python train.py --n_layer=13 --d_model=384 --norm="rmsnorm" --rope_fraction=0.25 --tie_embeddings=false --init_std_o=0.0 --beta1=0.95 --lr_head=0.00438 --decay_fraction=1.0 --decay_shape="linear"
Each number is 128 + 32 x the weight over the matrix's rms, rounded and kept within 0 to 255. Layers, rows and columns count from 0.

# layer 3 MLP gate, 1024x384, rms 0.0383, rows 413-436, columns 0-95
[[118 141  78 150 149 161 113 146 116  94 188 162 109 113 159 186 136 125 149  89 147 159 167 160  95 167 105 116  83  88 108 158 174  88 108 201 163  96 102  93 126 136 116 175 105 129 177 101  74 101 119 148  88 132 122 158 182  42 189 139 102  86 191 156 102 151 100 102 122 156 146 137  48  90  91 169 182 145 101 140 193 143 101  87 146 115 157 149 152 125  82 184 126 145 124  98]
 [107 152 153 143 146  57 104 138  47  55 101 180 121  99 199 141 131 123 133  88 149 143  64 150  92  73 171  70 182  99 175 134 209 144 120 166 163  57 145 130 111 148  93 115 137 121 196 139 104 100 169  86 161 187 148  87 137 162  87 101 178 103 197 126 157 128 133 142 159 224  76 182 173 161 135 152 115 165 185 151  93 144 117 158 117  74  93 155  64 135 121 132 125 131 143 219]
 [187 119 137 129 106 142 128 104 103 158 215 128 183 145 111 134 176  90 112  42  86 160 131 164  80 176 128  68  94  95 170 145 114 107 126 137 187 118 137 131 126 135 122 103 129 122 109 157 148 145 104  82 121 149 157 115 157 144 109 130 142 113  97 129 138 127 149 102 171  91 115 129 113 153  29 110 103 197  98 176 110 113 124  85 123  80 128 126 149 140 108 131 139 128 117 159]
 [101 153 121 128  93  86  88 193  72 175 149  85 208 104 127  46  75  78 158 129 168 216  66 138 141 168 124 172 104 102 103 116 144  92 148 113 115 139  62 126  87 171 121 113 163 149 144 145 146  79 147 152 120 157 143 162 108 129 141 133 102 107 171 146 151 157 119 130 104 146  58  79  62 123 149 104 139 146 130 119  87 139 144 109  96 141  91 140 133 154 104 192 105 123  77  62]
 [126 148 129  71 110  73 121 148 110 143  25 139 100 136 138 103 142 106 105  88  53 111 139 122 120 114 175 121 176 110 170 106 153 112  90 114 140  93 199 174 149 119  75 126 114 132 123 111 132 162 144 114  92 163 142 119 121 172 141 153 157  96 128  79 212  75 124 201 159  85  89 101 217 156 100 124 128 135 116 140 168 195  98 172  80  96 148 127  77  45 111  98 177  77  71 164]
 [111 121 155 141 147 146 144 156 131 155 125 126  75 174 207 146 145  98 114 125  98 146 191 121  96 134 118  96 107 171  95 124 148 136 147 117 179 171 105 148  94  99 159 148 148 109 135 120 197 125 124  48  78 113 109  68 169 132 193 108 181 112  96  46 124  93 165  85  99 100 138 157  78 124  88 135 175 147 108 122 121 212 123 172 145 101 164 122 112 124  56 171 127 120 117 142]
 [195 114 101 152 106 140 157 192 125 133 127  95 139 120 161 130 107 125 130 129 130 238 148 154  75 223  49 121 165 117 151 136 126 147 195  83 157 209  91 130 134 173 159 131 112  67 122 125 110 130 159  98 110 133  92 134 139  97  80 161 148 109 112  70 124 200 136 108 123 195 152 150 156 171  86 178 142 113 155 134  80 131 151 144 121  97 113 112  75 126  99 139  73 189 151 118]
 [146 176 139 132 165  87  95 144 144 119 144 175 136 146 147 151 138  70 104 120 148 189  93 108  96 143 107  83 109 162 145 187 159 128 161 129 125  91 117 141  98 141 129 186 184 125 168 139 124  76 122 143 161 215 115 119 160 122 116 126 147  95 137 131 119 107 122 119 207 158 134 160 127 119  75 130 173 112 148 162  86 140 146 172 102 112  63 145 115 124 131 126 111 115 140 178]
 [ 88 145 149  80 132  72  84 117 141 146 208 105 116 132 147  61 114 117 139 183 203 212 154  97 144 155 141 164 157 149 115 112 113 169 178 139 106 195 119 116 131 113 101 131  71 163  94 100 177 135  77 182 110 161 180 172 123  99 189 159 127 150  95 197 155  88 112 198 156 158 107 106  59  63 178  92 117 155 149  73 108 218  58  89 149 135 145 114  97 126 119 183  89  91 120 113]
 [177 102 169 118  89 135  90 124 149 134 135 121 162  95 138 118 118  82 100 156 185 111  83 105 121 140 119 137  89 136 177 119 155 127 120 144 185  56 137 203  97 124 148 101 206  79 159 125 185 200 183 127 160 167 108  63  92 145  94 121 175  74 183  59 142 146 116 159 108 164 148 135 168 155 112 144 163 157 160 157  73 151 102  94 140  87 140 108 108 125 150  99 120 171  99 126]
 [151  76 126 147 132  84 159 171 152 150 142  99 110 112 128 152 114  94 127  94  93 124 147 164 120 122 145 125  80 169 165 138 136 110 110  43 170  81 166 166 109 129 102 149 166  97  72 146 208 128 154 155 154 106 154 107 117 128  80 159  87 114  82 115 151 164 162 133 134  99 163 126 138  74 102 154 156 180 161  84 114 118 142 120 157 119 100 151 123 106 181 122 134 128 102 170]
 [134 183 141 134  90 116  93  97  91 108 151 136 155 176 202  89  49 103 164 164 114  70 128 167 128 133 103 117 184  81 141 145 155  93 144 141 124 121  88 148  92 170 118 101 132 110  99  89 153 106 129 113 151 104  80 103 110 176 117 161 136  99 191 102 135 217 147 122 104 165  57 160 124 165 137 195 165 187 126 120 115 147 188 132 121  82  91 135 149  90  74 131 102  98 148  73]
 [148 122 158  73 157 107 136 129 124  81  64 153  78 125  77 140  94 137 131 118 136 128 141 148 122 183 111  87 141 106 147  97 158 119  84  88  97 107 167 128 108 143 146 113 128 138 144 111 141 146 152 123 120 153 175 116 114 144 102  92 150  40 155 209 144 133 135 115 100 183 147 127 108 173 143  91 127 143 124  75 116  96 107 156 121 110 155  94 153 129 124 160 123 103 116 148]
 [139 163 164  98 139  97 105 111 101  89  63  84 113 129 159 125 173 127 106 143  48  76 150 148 118 137 155 178 179 128 152 122 153 119 106 103 124  91 184 150 146 138 150  69 118 131 112 146 104 151 152  98 156 124 108 132 126 140 138 144 128 156 183 128 126 157 113 103 144 152 193 157 160 165 160 168 100 114 109 104 114 143 150 117 142 212 122 117 127 140 120  83 147 129  64 183]
 [200  93 141 123 140 120 123 105 102 130 129 144 136 127 110 128 190 159 169 113 153 135 118 120  92 175 124  87 137  84 175 161 143 155 135 153 179  66 173 170 113 116 109 135 138 121 158 143 153 141 177 162 148 153  73 120 167 108  96  55 170 132 190 108 103  79 130  78 121  96 127 131 156 137  92 146  96 128 117 120  74 120 102 143 136  90 144 143  97  93 135  93 153 111  76 187]
 [125 147  94 149 141 146 118 176  93 147  93 143 167  90 158 136 165 117 162 128 109 111 161  57 108  92 181  86 128 160 199 130 129 122  94 103 195 105 120 122 106 114 117 164 168  67 139 140  96 122 152 185 166 140 136 111 145 174 107 150 153 122  73  69 115  92 111 134 143 203 157 140 130 168  99 144  82 161 104 117 120  72 156 160  84  87 143 126 137 120 101  35 171 127 126 200]
 [183 109 129 160 195 105 178  70 153 167 216 167  63 162 143 103 175 118  95 122 134 149 173  77 118  89 171  81  90 144  92 103 120 181 101 114 135 128 132 126  36 104 161  88 167 161 130 125 148  93 136 144 168 141 200 106 107 151 146 123  70 157 132 113 102 104 108 143 129 159 112 126 132 114 115  64 144 127 144 133 128 197 135 123 157 158 148 140 129 122 166 125 104 131 130  88]
 [145  88 101 111 143 112 158 128  92  83  94 159 117 109 132 147 150 142 130 148 148 109  96 131 112 145 156 145 127 166 180 175 119 155 154  99 106  92 120 147 161 145  20 134 113 169 108  67 145  99 165 114 145 114 132  70  72 140 132 117 125  88 149  75 106 120 109  46 132 118 160 124 129 183 151 180 111 146 125 117 120 131 126 125 154 155 195 166 111 147 107  90 159 138 106 130]
 [136 126 147 110 164 121 116 183 114  86  55 175 155 125 166 137 108 116 146 124 136 150 145 145  36 123 160  62 138 140 173 178 205  75 155 147 172  86 194 149 152  78 110 128 145  63 116  61 113  95 173 132 126 193 101  90 215 139 133 141 188  19 175  83 152 103 131  97 126 198 122 159 128 170 112  93  91 121  77  89 114  57 146 124 126  80 167 115  71 121  94  69 136  58  97 198]
 [147 141 164 145 141  94 122 189 150 182 172  88  92 145 149 148 163  93 152 132 120 112 108 125  91 118 175 156  65 169 140 145  92 146 144 111  76 164 151 158 140  69 136 126 135  74 144 137 144 129 149 206 114 198 119 128 105  94  88 126 164 162  56  94 113 140 163 103 119 146 140 137 101 129 110 125 148 140 152 169 125  90 186 108 215  99 118 168 124  89 146 102 165 181 143 116]
 [ 88 123  90 113 134 153 141 114  81 109 118 149 100 121 129 125  87 103  96 144 161  75 162 112 162  88  82 107 111  97  98 180 142 120 132 128 109 115 138  87 124 124 118 158 185  93 121 166 155 140 126 136 136 119  93 119 200 140 157 127 165 103 177 120 152 159 135 124 140 151  76 204 112 153 138  91 154 181 146 162 120 121 110 130  99 121  89 173 160  95  85 133 143 156 134  97]
 [171 145 139 163 121 131 116 133 168 169 171 138 138 109 119 135 202 107  93  87  98 153  92 138  98 171  79 169  96 134 146 163  88  29 129 107 128 139 140 149  85 106 117 171 134 139 151 112 131 118 155 148  73 175 100 107 107  82 142 134 155 140 122 175 148  65 138  53 145 135 147 120 140 215 135 112  94 119 139 101 131  86 128 133 107 146 126 132 134 148 177  90 171 126  79 148]
 [154 160 200 144 134 148 155 154 118 103 144 144 141 150 167 133 113 131  80  38 147 148 112 187 192 153  94  80 104 151  96  86 164 141 170 101 117 150 108 159 118 137  87 152 176 129 103 111 123 117  97 139 181 130 132 118 165 144 158 155 117 103 154 178 150 121 165  86 109  75  82 161 127  93  88 157 186 158 131 184 153 158 110 120 101 149 179 100 118 121 120 135  95 193 144  79]
 [142 129 150 179 141 169 136 105 145  81 126 122 121 135  63 109 102 123 126  98 168 115 150  72 157 155 167 210 116  99 116 110 110 155 111 101 143 125  85  59 177 161 106 197 120 181 123 115 167  87 111 109  86 117 122 144  28 135 119 111 135 152 157 164 118 181 131 116 138 117 139 114 166 122 168 103  97  92 129 174 156 179 108  89 153 204 139 103 129  77  88 134 119 165 173 114]]
# layer 3 MLP up, 1024x384, rms 0.0381, rows 413-436, columns 0-95
[[168 100 157 109 134 182  98 135  98  76 155 179 139 125 166 121  71 160 165 182 133  73 128 107 107 103 125 163 149 150 108 123 127 121 162 138 123 107 116 181 132 176 183 115 152 112 198 128 138 148 110  89 147  68 132 171 118 203 120  88  91 120  95 151 180 192 125  99  83  98 141 129 119 113 126 162  96  88 181 100  96 107  93 130  67 138 181 135 124 160 104 103  91 130 129  91]
 [164 166 134 122 159 108 109  72 168 181 176 124 124 239 106  93 145  99  72 143 117 168 143 161 118 160 149 164 172 183 154 141  71  86 108  81 132 143 131 148 184 180 150 161  69 180 109 175 186 122  92 151  99 155 160 123  77  79 150 126 147 177  98 193 151 153 116  94 111 107 154 150 127 209 144 166 116  62 139 118 130 110  88 118 114 170 134  97  65 107 180  74 127 107  93  96]
 [142  68 135 135 109 166 120  79 212 113 155 143  64 177 138 147 120  95 164 124 160 143 145 173 113 148  99 134 123 175 120 195 109  83 150 199 158 112 126 163  95 154 121 172 144 122  90 179 127  86  57  89  63  85 191 144 171 172 137 148 157 139 107  67 155  72 147 140 112 116  64 111  57 143  98 113 115 153 133 151 103 127 154  70 121 119 159 115 152  81  66 176  72  88 113 130]
 [160 112 150 116 100 110 106  68  97 160 137 134 134 146  95 134 111 175  93 220  63 120 161 138 135  90 129  93 146 107 148 157 106 163 116 116 178  87 108 123 140 116 137 117  93 184 172 128 134 134 104 110  91  96  86 140 125 133 113  88  64 132 155  80 135 112 176 148 131 135 111 140 119 156 147  87 130 175 130  84 140 141  85  98 140 133 130 150 127 118 143  98 107 171 138 149]
 [153  67 123 119 178 131 128 118 166 112 144 138 121 144  76 168  83  76 218 109 106 130 144 100  97 177 192 137 160 179 178 166 105 129 107  99 168  92 187 156 195 158  92 110 184 108 164 104  62 130  85 126  80 203 174 152  97  83 115 118 197 125  35 109 129 116 141 182  96 161 115 106 172  68 180  30 100 188 142  97  91 127 104 120 160 164 179  74  97 195 127 149 175 179 161 115]
 [ 68 129 132 194 115 139 128 175 153 127 127 132 135 160 151 194 119 154  90 145 149 143 143 143 172  86 112 183 122  79 118 168 160 164  89 126 141 198 148 109 155 147 122 158 126 100 154 194 132 147  92  84 113 140 111 110 109 112 155 132 139  91 110 150  87 122 156 140  61 126 160 174 160  92 129 148 148 143 136 122 145 123 119 203 160 123 144 148 156 149 102 219  91 145 143 115]
 [123 114 167 144 102 186 101 145  96  89 209 103 121 102 183 152 138 177 212 133 144 194 160 159 137 165 114 122 168 152 154 158 134 152 183 110 175 158  68  93 147 126 162  71 144  84 118 125 127 129 117 159  86 140  79 167 175 125 125 150 130 112 156 100 120 171 145 124 105 172 104 154 147 137 143 156 193 182  94 131 114 116 103 144  90  89 125 146 114 119 132 128  91 115 161  54]
 [122 142  89 148 137 126  79  77 142  59 100  91 140 133 100  84 175 117  83 105 103 176 115 135 180  79 172 145 133 168 120 124 155 134 118 105 120  83 153 131 108  97  98 122 139 132 140 131 116 149  98 138 149 138 134 138 123  48 152 136 101 186 100 143 137 122 101 160 144  59 142 118 138 104 165 138  99 114 126 125 149 142  65 117  91 184 124 129 134 148 103 168  97 125  75 118]
 [147 125 138  89 151  85 133 142 138 104 142 110 109  50  82 138 174 134 141 115 156  73  87  77 118 146 154 125  93 161 131 199 125 148 131 135 128 111  46 134 115 105 169 132 148  86 193  75 156 138 130 105 131 132 143 135 108 230 145 127  84 114 132 130 102 160 173 114 120 143 146 168  95  76 154  86  85 122 138  93 133  94 167 181 110  94 116 178 140 119 116  59 122 145 125  93]
 [121 180 187 164 111 187 125 106 149 108 154 158 119 131 148 152  86 114 155  99 134  79 136 152 108 198  63 104 130  76 129 163 149 113 151  81 168 174 210 149 113  99 124 142 194  86 165 140 167 135 125 112 177  87 124 148 147 191 132  64 140 112 176 124 123 217 149 152  95 153 112 207 197 143 103  74 139 188 111 184  97 165 122 106 141  54  77 163 142 111 160 180  80 145 153 101]
 [ 98  76 176 165 167  73 136 158 171 127 153 105 136 111 192 108  63 106 156 106 120 114 157 119 112  84 159 126 142 204 101 148 175 137  51  78 125  73 179 109 122 130 161 175 154 102  99 173 130 109 134 102 130 120 167 182 136  86  89 181  95 111 184 117 148 179 177 152 129 145 109 117 139 124 122  92  93 165 123 140  99  97 190 112 158 104  95 138 209 162  97 116 125  87 110  70]
 [159 156 142  48 177 134 110 150 118 152 138 119 143 103 154 150 101 168 115 129  85 123 176 139 148 179 106 146 111 126  92  83 111 122 136 100 174 176 139 129  54 119 136  27 129  54 105 162 124 145 142 127 148 144 118  94 124  87 119 147 101 150  97  90 128 138  92 101 154 167  98 136 176 115  80 127 134 175 119 146 131 143 129  94 154 107 186  78 135  96 142 121 124 122 135 121]
 [ 86 109 124 148 120  86 122  60 104 154 109  77 161 144 161 111 110 117 169 128 174 161  83 192 135 157 160 151 130  97 132 114 145 121 121  66 117 128 142 106 169 182 111 175 120 150 186 162 137 142 130  90  76 112 133 123  90 138 146 128 120  96 121 175 158 108 146 147 114 101 155 150 121 191 109 113  77 131 126  85 117 117  69 140 133 102 145 121 185 172  68 171 144 125 144 122]
 [128 173  86 137 153 109 178 102 137 168 111 149 109  92 140 148  72 165 127 161 134 158 150  83 107 120 115  90 126  78 133  83 104  79  82  86 162 162 115 172 106 140  96  74  83 121 123  84 196 106 151 135  73 102 153 109 141 148 120 150 170 124 131 102 207 153 188 160 104 108  78 142 115 106  99 114 107 132 155 112 152 109  90 119 122  74 184 118 105 153 108 156 204  81 108 118]
 [143 162 110 148 210 125 183 152  87 156 140 119 114  70 101 166 106 162 115  97 120 181  80 138 137  89 159 130 133 168 102 100 124 122 100 168  91 176 223 100 128 204 209  91 111 126 124  92 137  65 120 131 155 140  95 175 117 120 132 130  84  50 129  83 133 110 119 136 132 163 153 169 162 163 127 181  84  98 120 132 104 136 154 135 180 101 103 175 111 114 159 167  91 170 133 162]
 [146  47  91 163 115  66 131 110 137 117 124 152 111 136 145  91 119 124  95 194 157  99 152 126 153 143  99  71  90 146 145 151 121 107  88  96  87 158 146  81 122 140 151 218 125 146 151 176 146 119 130 106 152  17  82  89 143 151 161  99 185 178  98 141 132 156  75 116 129 155 179  83 113 127 132 160 165 160 117  96 153 156 125  98 169 111  98 181 113 122 124  91  99 125 134 133]
 [154 158  81  89 153 149 161 153  98  92  60 177 155  74  97 134 133 108 140 167 165 139  68 124 163 150 114 183 136  70 113 178 129 117 155 142 118 153 125 159 211 173 107 126  77 113 128  49 141  85 157 132 113 141  71  98 189 125 133 122 142 105  58 120 123 143 100  77 100  69 114 117 119 180  92 132 158  93 168 100 110 182 137 140 149 152  83 114 107 115 125 139 118 112  82 102]
 [132  98 143 119 170 157 176  67 194 192 158 106  94 176 113 131 165  68 149 159 145 163 104 139  98 179 106 155 146 128  87 145 145 133 137 110  89 138 110 149 139 189 194 146 108  88 109 148 155 118 136 137 134 177 127  99 157 168 112 138  43 147 117 160 136 105  95 123 181 195 159 125 171 149  96 100 143 136 113  93  97 153 146  94 139 105  71 112 128 144 111 135 189 134 114 123]
 [137 186 103 154 177  98  79 134 154 115 126 115 113 129 107  76 163 157 155  97 155 130  48 183  93 138 147 128 128 163 139 137 171 152 162 144 146  83 170 143 166 112 117  91 155 151 126 114  77  66 142 151 192  99  89  95  63 100 127 122 129  71 120 185 116 104  83 187  71 150 136 135 165 100  69 138 115  60 194 144 155  95 132 167  34 159  89 175 126 191 166 132 122 157 105  87]
 [142 178  98 125 131  86  75 107 110 103  73 147 155 119 145 151 119 157 160 166 161 150 140 144 159  98 113 111 131 122 170 135 224 115  56 135 170  36 171 111 148 141 143  67 100 126 179 114 119  70 130 105 136 142 156 144 145  75 104 140 128 125 202 145  93 172 126  94  96 141 132 127 132 142 117 216 118 156 106  97 110  83 105 167 127  72 120 188 108  99  81 137  76 130 109  73]
 [ 98  69  87  92 163  97 155 133 136 124  98 146 164 107  95 129 133 130 144  97 134  93 111  90 111 123 151 111 121 130 148 149 139 148  94  92 211  85 128 108 113 151  84 121 105 182 144 163 164 137 141 135  94  98 112 103 168 138 117 134 162 148 133 110 142 155 160 145 166  65 103 109  82 131 160 149 171 140 186 106 123 201 185 155 112 112 107 138 145 116  97 103 146 100 105  79]
 [113  96 133 129 160 137  55 109  64  72 114 115 136  88 111 128 135 129 156 169 153  65 137 163 131  95 101  77 157 155 174 143 148 140  84 115 190 152 103 153 184  82 178 147  76 125 145 162 117  88 116 114 161 152 159  86 171 116 143 142 107 130 138 106 141  12 124  77  89 116 119 112 139  93 115 155 167 182 154 103 147  73 124 123 144 106 103 175 128 139 139  77  85 190 180 184]
 [180 135  88  87 117  85 121 161  99 173 216 124 111 109  93 126 186 102 122 196  70 199 132  89 105 176 130 184 133 133  93 124 122 124 157 147  67 121 140 124  75 113 137 114 192 176  92 139 115 149 140 110 109  95 127 156  87 109 106  86 152 141 137 142 133 140  51 137 148  68 157  59 130 118 170 137 156 155 123 118  83  98  96 189 155  87 117  77  75 162 119 124 133 144  98 119]
 [104 152 154 111  54 126 124  97 149 104 124 171 174 116 124 148 151 121 106 145 106 119  84 119 100 141 112 183  88 159  68 112 173 117 126 174  73 119  80  90 153 140 114 150 110 102 142 182  97 133 132 160 122  80 131 166 119 143  94 140  96 127 122 171  80 112 162 182 157 112 126  92  79 138 125 110 126  97 203 144 127 137 133 119 137 124 117 113 137  67 122  96  81  89 131  95]]
# layer 3 MLP down (transposed), 1024x384, rms 0.0335, rows 413-436, columns 0-95
[[ 33 171 146 156 137 131 122 103 129 149  90  61 136 151 124 127 155 119 127 106 110 194 146 125 112 171 111  76 100 107 121  98 124  90  73 129 143 126 161  80 121  88  82 168 158 127  79 146 100 121 167 188 104 166 130 110 154  68 140 167 147 131 144 102  71  93 116 152 172 173 125 104 111 120 153 110 161 143 107 155 177 141 124 125 189 108  73 101  97 130 149 134 128 124 116 160]
 [ 85 126 112 127  96  97 102  99 135 196  94  92 157 121 133 176 119  94  83 149 124 194  94 180  87 151 158 121 125  43 237 110 110 176 166 131 141 106 136 120 176 151  51  44 157 133 210 164  86  92 123 111 109 157  94 148 140 115  99 141 106 101 105 104 130  97 118 142 134 137 174  84 163 180  87 153  61 134 179  80 142  61 139  91 167  65 137 110 147  93 183 152 138 149 147 171]
 [116 111  97 138 159 115 108 172 182  95  52 144  73 153 136 131 118 128 175 185 167  68 139 119 115 103 154 203 176 141 110 172 104 132 144 170  88 145 119 117 113 129 121 190 153 105 107 101 117 117 117 133  50  47 150 107 157 148 119 132 131 147 155  90 136 121 148 125 112 142  85 114 144 123 159 133 175  40 183 124 146 168 145  99 148 170 156 115  97  95  77 138  73  84 107 145]
 [ 82 138 110 140 165 105 123 187 126 127 133 103 143 107 150 145 120 110 173  88 173 136  79 131 149 157 136 167 106 151 116 151 158  97 152 135  74 144 130 117 108 148 131 121 139 123  94 133 125 111 146 159 120 122 168 129 113 128 124 170 139  88  96 178 128 145 104 109 119 121 135 115 111 120 131 150 144 114 112 118 117 123 175 118  96 113 120 100  93 132 119 148 139  71 115  84]
 [142  80 144 112 154  98 154 137 140 122 140 100 116 122 104 187 100  90 216  92  50 150 174 146 117 173 180 155 111 157 148 195 131 102  94 152 173 109 188 205 163 128  71  78 140  86 136  62  61 106  73  93  48 230 135 138 112 132 108 110 172 100 154 131 149 150 106 193 111 151 105  99 185  44 143  37 106 184 187  67 135 140 108 178 153 117 213  77 181 120  98 160 153 181 128 188]
 [157 125 110  98 151 103 133 136 117  93 161 159 159  61  44 122 113 166 145 115 154  97  81 150 154 171 151 140 163  84 165 131 118 108 117 159  76  79 179 125 158 133  99  75  97 144 105 146  68 135 119 187 171 143 156 173  72 115  97 145  95 148 189 227 160 182  97 186 126 152 113 163 180 146 143 139  62  88 133 127 141  48 123  86 126 149 114 118 138 133 172 102 169 107 154 146]
 [122 138 158 141 118 152 124 128 129 151 190 175  91  92 109 102 196 134 171 123 120  92 117  90 165  71 174 170 119 131 134 204 113  99 138 141 143  55 112 121 123  63 134 113 142 149 108 147 126 131 125 144 125 114 127  68 170  97 162 160  95 165 149 146 172 112 143 114 129  90  73 127  80 104 164  82 127 155 108 131 142 140  80 166 142 117 139 160 181 120 176  83 100  92 164  83]
 [ 95  98 117 162 107 179 185 151  61  91 120 156 141 131 134 130 121 124 126 181 174 145  77 140  71 166 120  81 118 137 105 126 140 119 155 124 131 157 132  82 151 163  97  78 137 151 171  89 131 169 102 120  47 133 121 101 116 153 198 110 171 171 112  97 129 112 173  93 135 140 150 124 142 155 117 143 170 158 130 101 121  97 129 159 117 105  84 177 122 165 138 117 159 171 187  81]
 [ 99 155 130 181  95 190 110 106 117 180 131 132 117 194 204 100 110 133 112 158 109 186 155 163 124 123 132 124 147 116 145  64 150 117 148 118 147 183 184 105 145 119 106  89 114 135  70 166 131 108 127 150 115 117 123 146 139  13 136 110 183 139 130 111 165 102 121 180 119 109 123 124 157 188 101 143 180 134 141 140 137 173 107 117 152 183 144  66 131 128 152 186 144 132 140 153]
 [131 147 132 148 175 171 134 134 169 182 104 142 152 158 167 179 131 164 154  64  87 146 166 190  94 121 128 121 148 116  95 142  87  85 112 110 114  99 232 102 173 147 127 140  95  83 114 160 154  37 150 113 143  98 216 186 173 141 132 111 116 157  86 110 102 113 125 131 105  77  41 118 104  78 137  97 157 133 140 139 137 162 154  91 149 171 102 199  61 187  39 171 102 150 168 140]
 [116 135 154 135 168 104 121 120 149 127 168 154 138 112 136 102 116 171 153 128 144 115 129  89 126 156 157 110 186 144  67 135 204 154  74 168  82 111 156  93  69 131 194 159 104 154 148 170 103 156 130  92  75 140 127 167 138 122  86 103 110 115 207 160 122 171 126  90 150 142  54 116 167 170 176  82  68 115 166 171 120 113 117 110 114 121 137 105 210 142  86 111 107  64  94 107]
 [102 108 110 188  55 113 137 113 148 142 122 179 107 176 105 102 167  98 118 132 150 114  74 126 120  93 142 139 170 122 163 170 165 106 125 178  81  58 102 131 186 118 145 215 114 200 157  82 119  92  95  86 114 120 145 133 139 179 110 122 138  87 170 189 134 131 180 119 119 118 136 156 105 159 138 130 156 118 137  74 118 122 112 165  93 168  67 201 131 157  88  99 119 110 127 149]
 [ 84 128  95 149 104 145 125 118 101 166 179  96 182 130 153 132 149 130 117 124 150 121 143 125 162  53 170 150 125 114 121 138  56 131 180 148 146 131 104 143 147 127  65 150 107 170 141 178  93 110 114 105 129  58  44 146 121 170 142 155  95 185 136  63 144 135 120 183 126  75 130 122 117  95 131 145  78  94 158 161 151 180 124  91 122 133 155 163 110 175 136 118 148 153 140  87]
 [114 161 127  85 159 184 144  94 130  66 110  88 110 126 118 135  95 162  97 175 151  95 141  99 133 151  99 121 137 140 125 122 134 126  67  49 118 104 105 183 122  97 170  76 115  87 119 107 118  94 163 136 112 132 129 156 152 203 111 113 148  92 133  79 221 136  70 118 129 188 133 145 116 146  96 140 127 103  94 132 160 118 127  88  94  67 103 130 112 182  45 140 143  81 103 132]
 [121 166  61 114 196 135 208 154 118 164 150 128  99  57  83 136 117 144 113  79 121 172  79 131 140  75 148 153 141 180  94 117  86 153 106 187  90 182 201  98 133 191 206  88 108 123 114 111 125  50 116 120 163 121  86 153 126 133 130 151  99  74 115  69 131 118 126 127 143 141 152 154 169 149 127 176  77 117  85 143 110 150 122 112 199  83 107 158 111 101 159 153  88 143 135 162]
 [144 103 167 137 117  97 105  77 141 125 173 120 111 107 110 176 126 156 162  86 171  52  96 155 188 156  75 139 167 118 133 150  43  94 114 109 133 126 162 216 201 107 137 148 118 157 111 158 149  78 138 119  83 166 144 117 135 121  80 178 128 136 167 181 153 210 117 143  88  76 100 114  88  92 132  80  96 121 133 135 166 159 100  77 118 155  97 142 121  88 166  88 118 109 127 109]
 [203  31  77 124 153 104 179 104 125 162 109 212 105  92 116 122 145 145 156 176 140 151 180 130 149  52 156 183 103  59  93 129 124 174 141  97 136 153 139 110 138 167 170  70  79 164 172  86 135  77 130  69 143 122 143  98 122 154 146 147  75 133 101  93 108  66  75 120 143 124 144 121 150 121  99 125 141 171  95  91 111 169 180 150 202 147 128  87 147  59 170 122 125 146  85 120]
 [ 57 116 107 108 140 103 157  61 152 168 153  99 112 149  69 100 135 118 136 174 151 136 119 146 132 184 134 161 156 104  96 116 209  98 135 150  86 129 109 167 102 149 185 115  93 142 125 125 192  96 143 173 151 182 106 118 160 159 156 114  81 116 116 119 119 154 108  96 139 168 125 151 190 165 135 145 129 113 157  77 108 165 116  20 134 135 133 125 166 121  96 109 113 129  83 115]
 [119 147 138 127 182 152 140 133 147 121  82  88 125 109 101  99  99 132 111 126 112 118  66 134 154 138 169  86 183 134  94 131 135 163  91 117 132 108 146 149 227 133 103  47 172 136 111 181  94  76 148 130 236  86 109 108  52 117 131 161 161 133 124 148 160 168 105 137  93 159 183 146 163  61  86 124  95 107 180 155 131 144 116 195 105 117 155 117 161 208 201 172 126 108 145 138]
 [115 140  64 125 100  89 113 140  89 112 167 140 102 163 119 155 114 142  88  99 103 124  98 150 145 120 121 161  87 131 227  88 121 145 170 140 148 119 125 159  86 149 115 147 114 151 128 137 121 112 130  83  86 108 138 117  65 146 168 166 119 167  65 144 160 101  25 153 133 119 137 163  95 123 103 107 177 169 119 123  85 160 171 109 156 125 166 119 108 116 113 150 117 146 112 110]
 [130 191 139 167 103 164 123 122 111 117 135 135  75 145 166 135 108 115 130 126 109 160 142 128 124 105 111 157 152 125  84  98 138 107 157 141  46 149 127 140 143 119 157 113 166  94 103 110 114 143 136 102 157 158 156 125  87 115 117 145 119 115 104 133 130 101 104  82 115 159 123 158 153 129 107 128  70 113  87 144 140  46  51 137 137 134 158 114 133 122 143 150 116 167 148 175]
 [160 132 127  70 116 153 142 120 104 107 140 121 129 114 147 105 128 105 136 126 116  94 114 139 175 104 163  98  72 157 125  96 120 141  92  93 161 109  68 197 142 116 159 120 111 152  89 152 164 103 133 111 140 139 170  93 168 121  98 129  65 110 109 126  94   1  82  95 134 130 120 121  93  70 126  91 182 100 152 131 152 202 125 116 147  86 145 125 102 136 121 116  71 165 171 157]
 [141 171 201 150 135 156 134 149 124 105  84 133 110 152 167 124 109 148  74  69 165 135  92 168 170 106  83 106 116 145 122  82 163 131 141  74 132 126 131 145 136 107  98 127 164 153 107 108 111 116  87 119 161 141 111 124 187 142 175 139 101 115 152 148 178  95 145  50  91  82  99 192 130 128  92 157 178 106 144 199 149 173 100  95  87 175 168 140 135 101 154 150 124 145 109  84]
 [152 102  83 132 179 124 137 151 123 164 109  83  68 131 125 124 104 148 139 123 164 112 167 148 161 132 111  82 187 102 193 152  96 130 134  99 190 125 137 174  90 115 144  93 137 154 114  54 166 129  83 129 156 156 125 112 144 115 171 110 135 148 134  82 165 147 104  61  95 128 143 158 145 113 122 146 120 168  91 133 124 126 110 124 132 117 133 142 132 164 127 159 171 161 123 162]]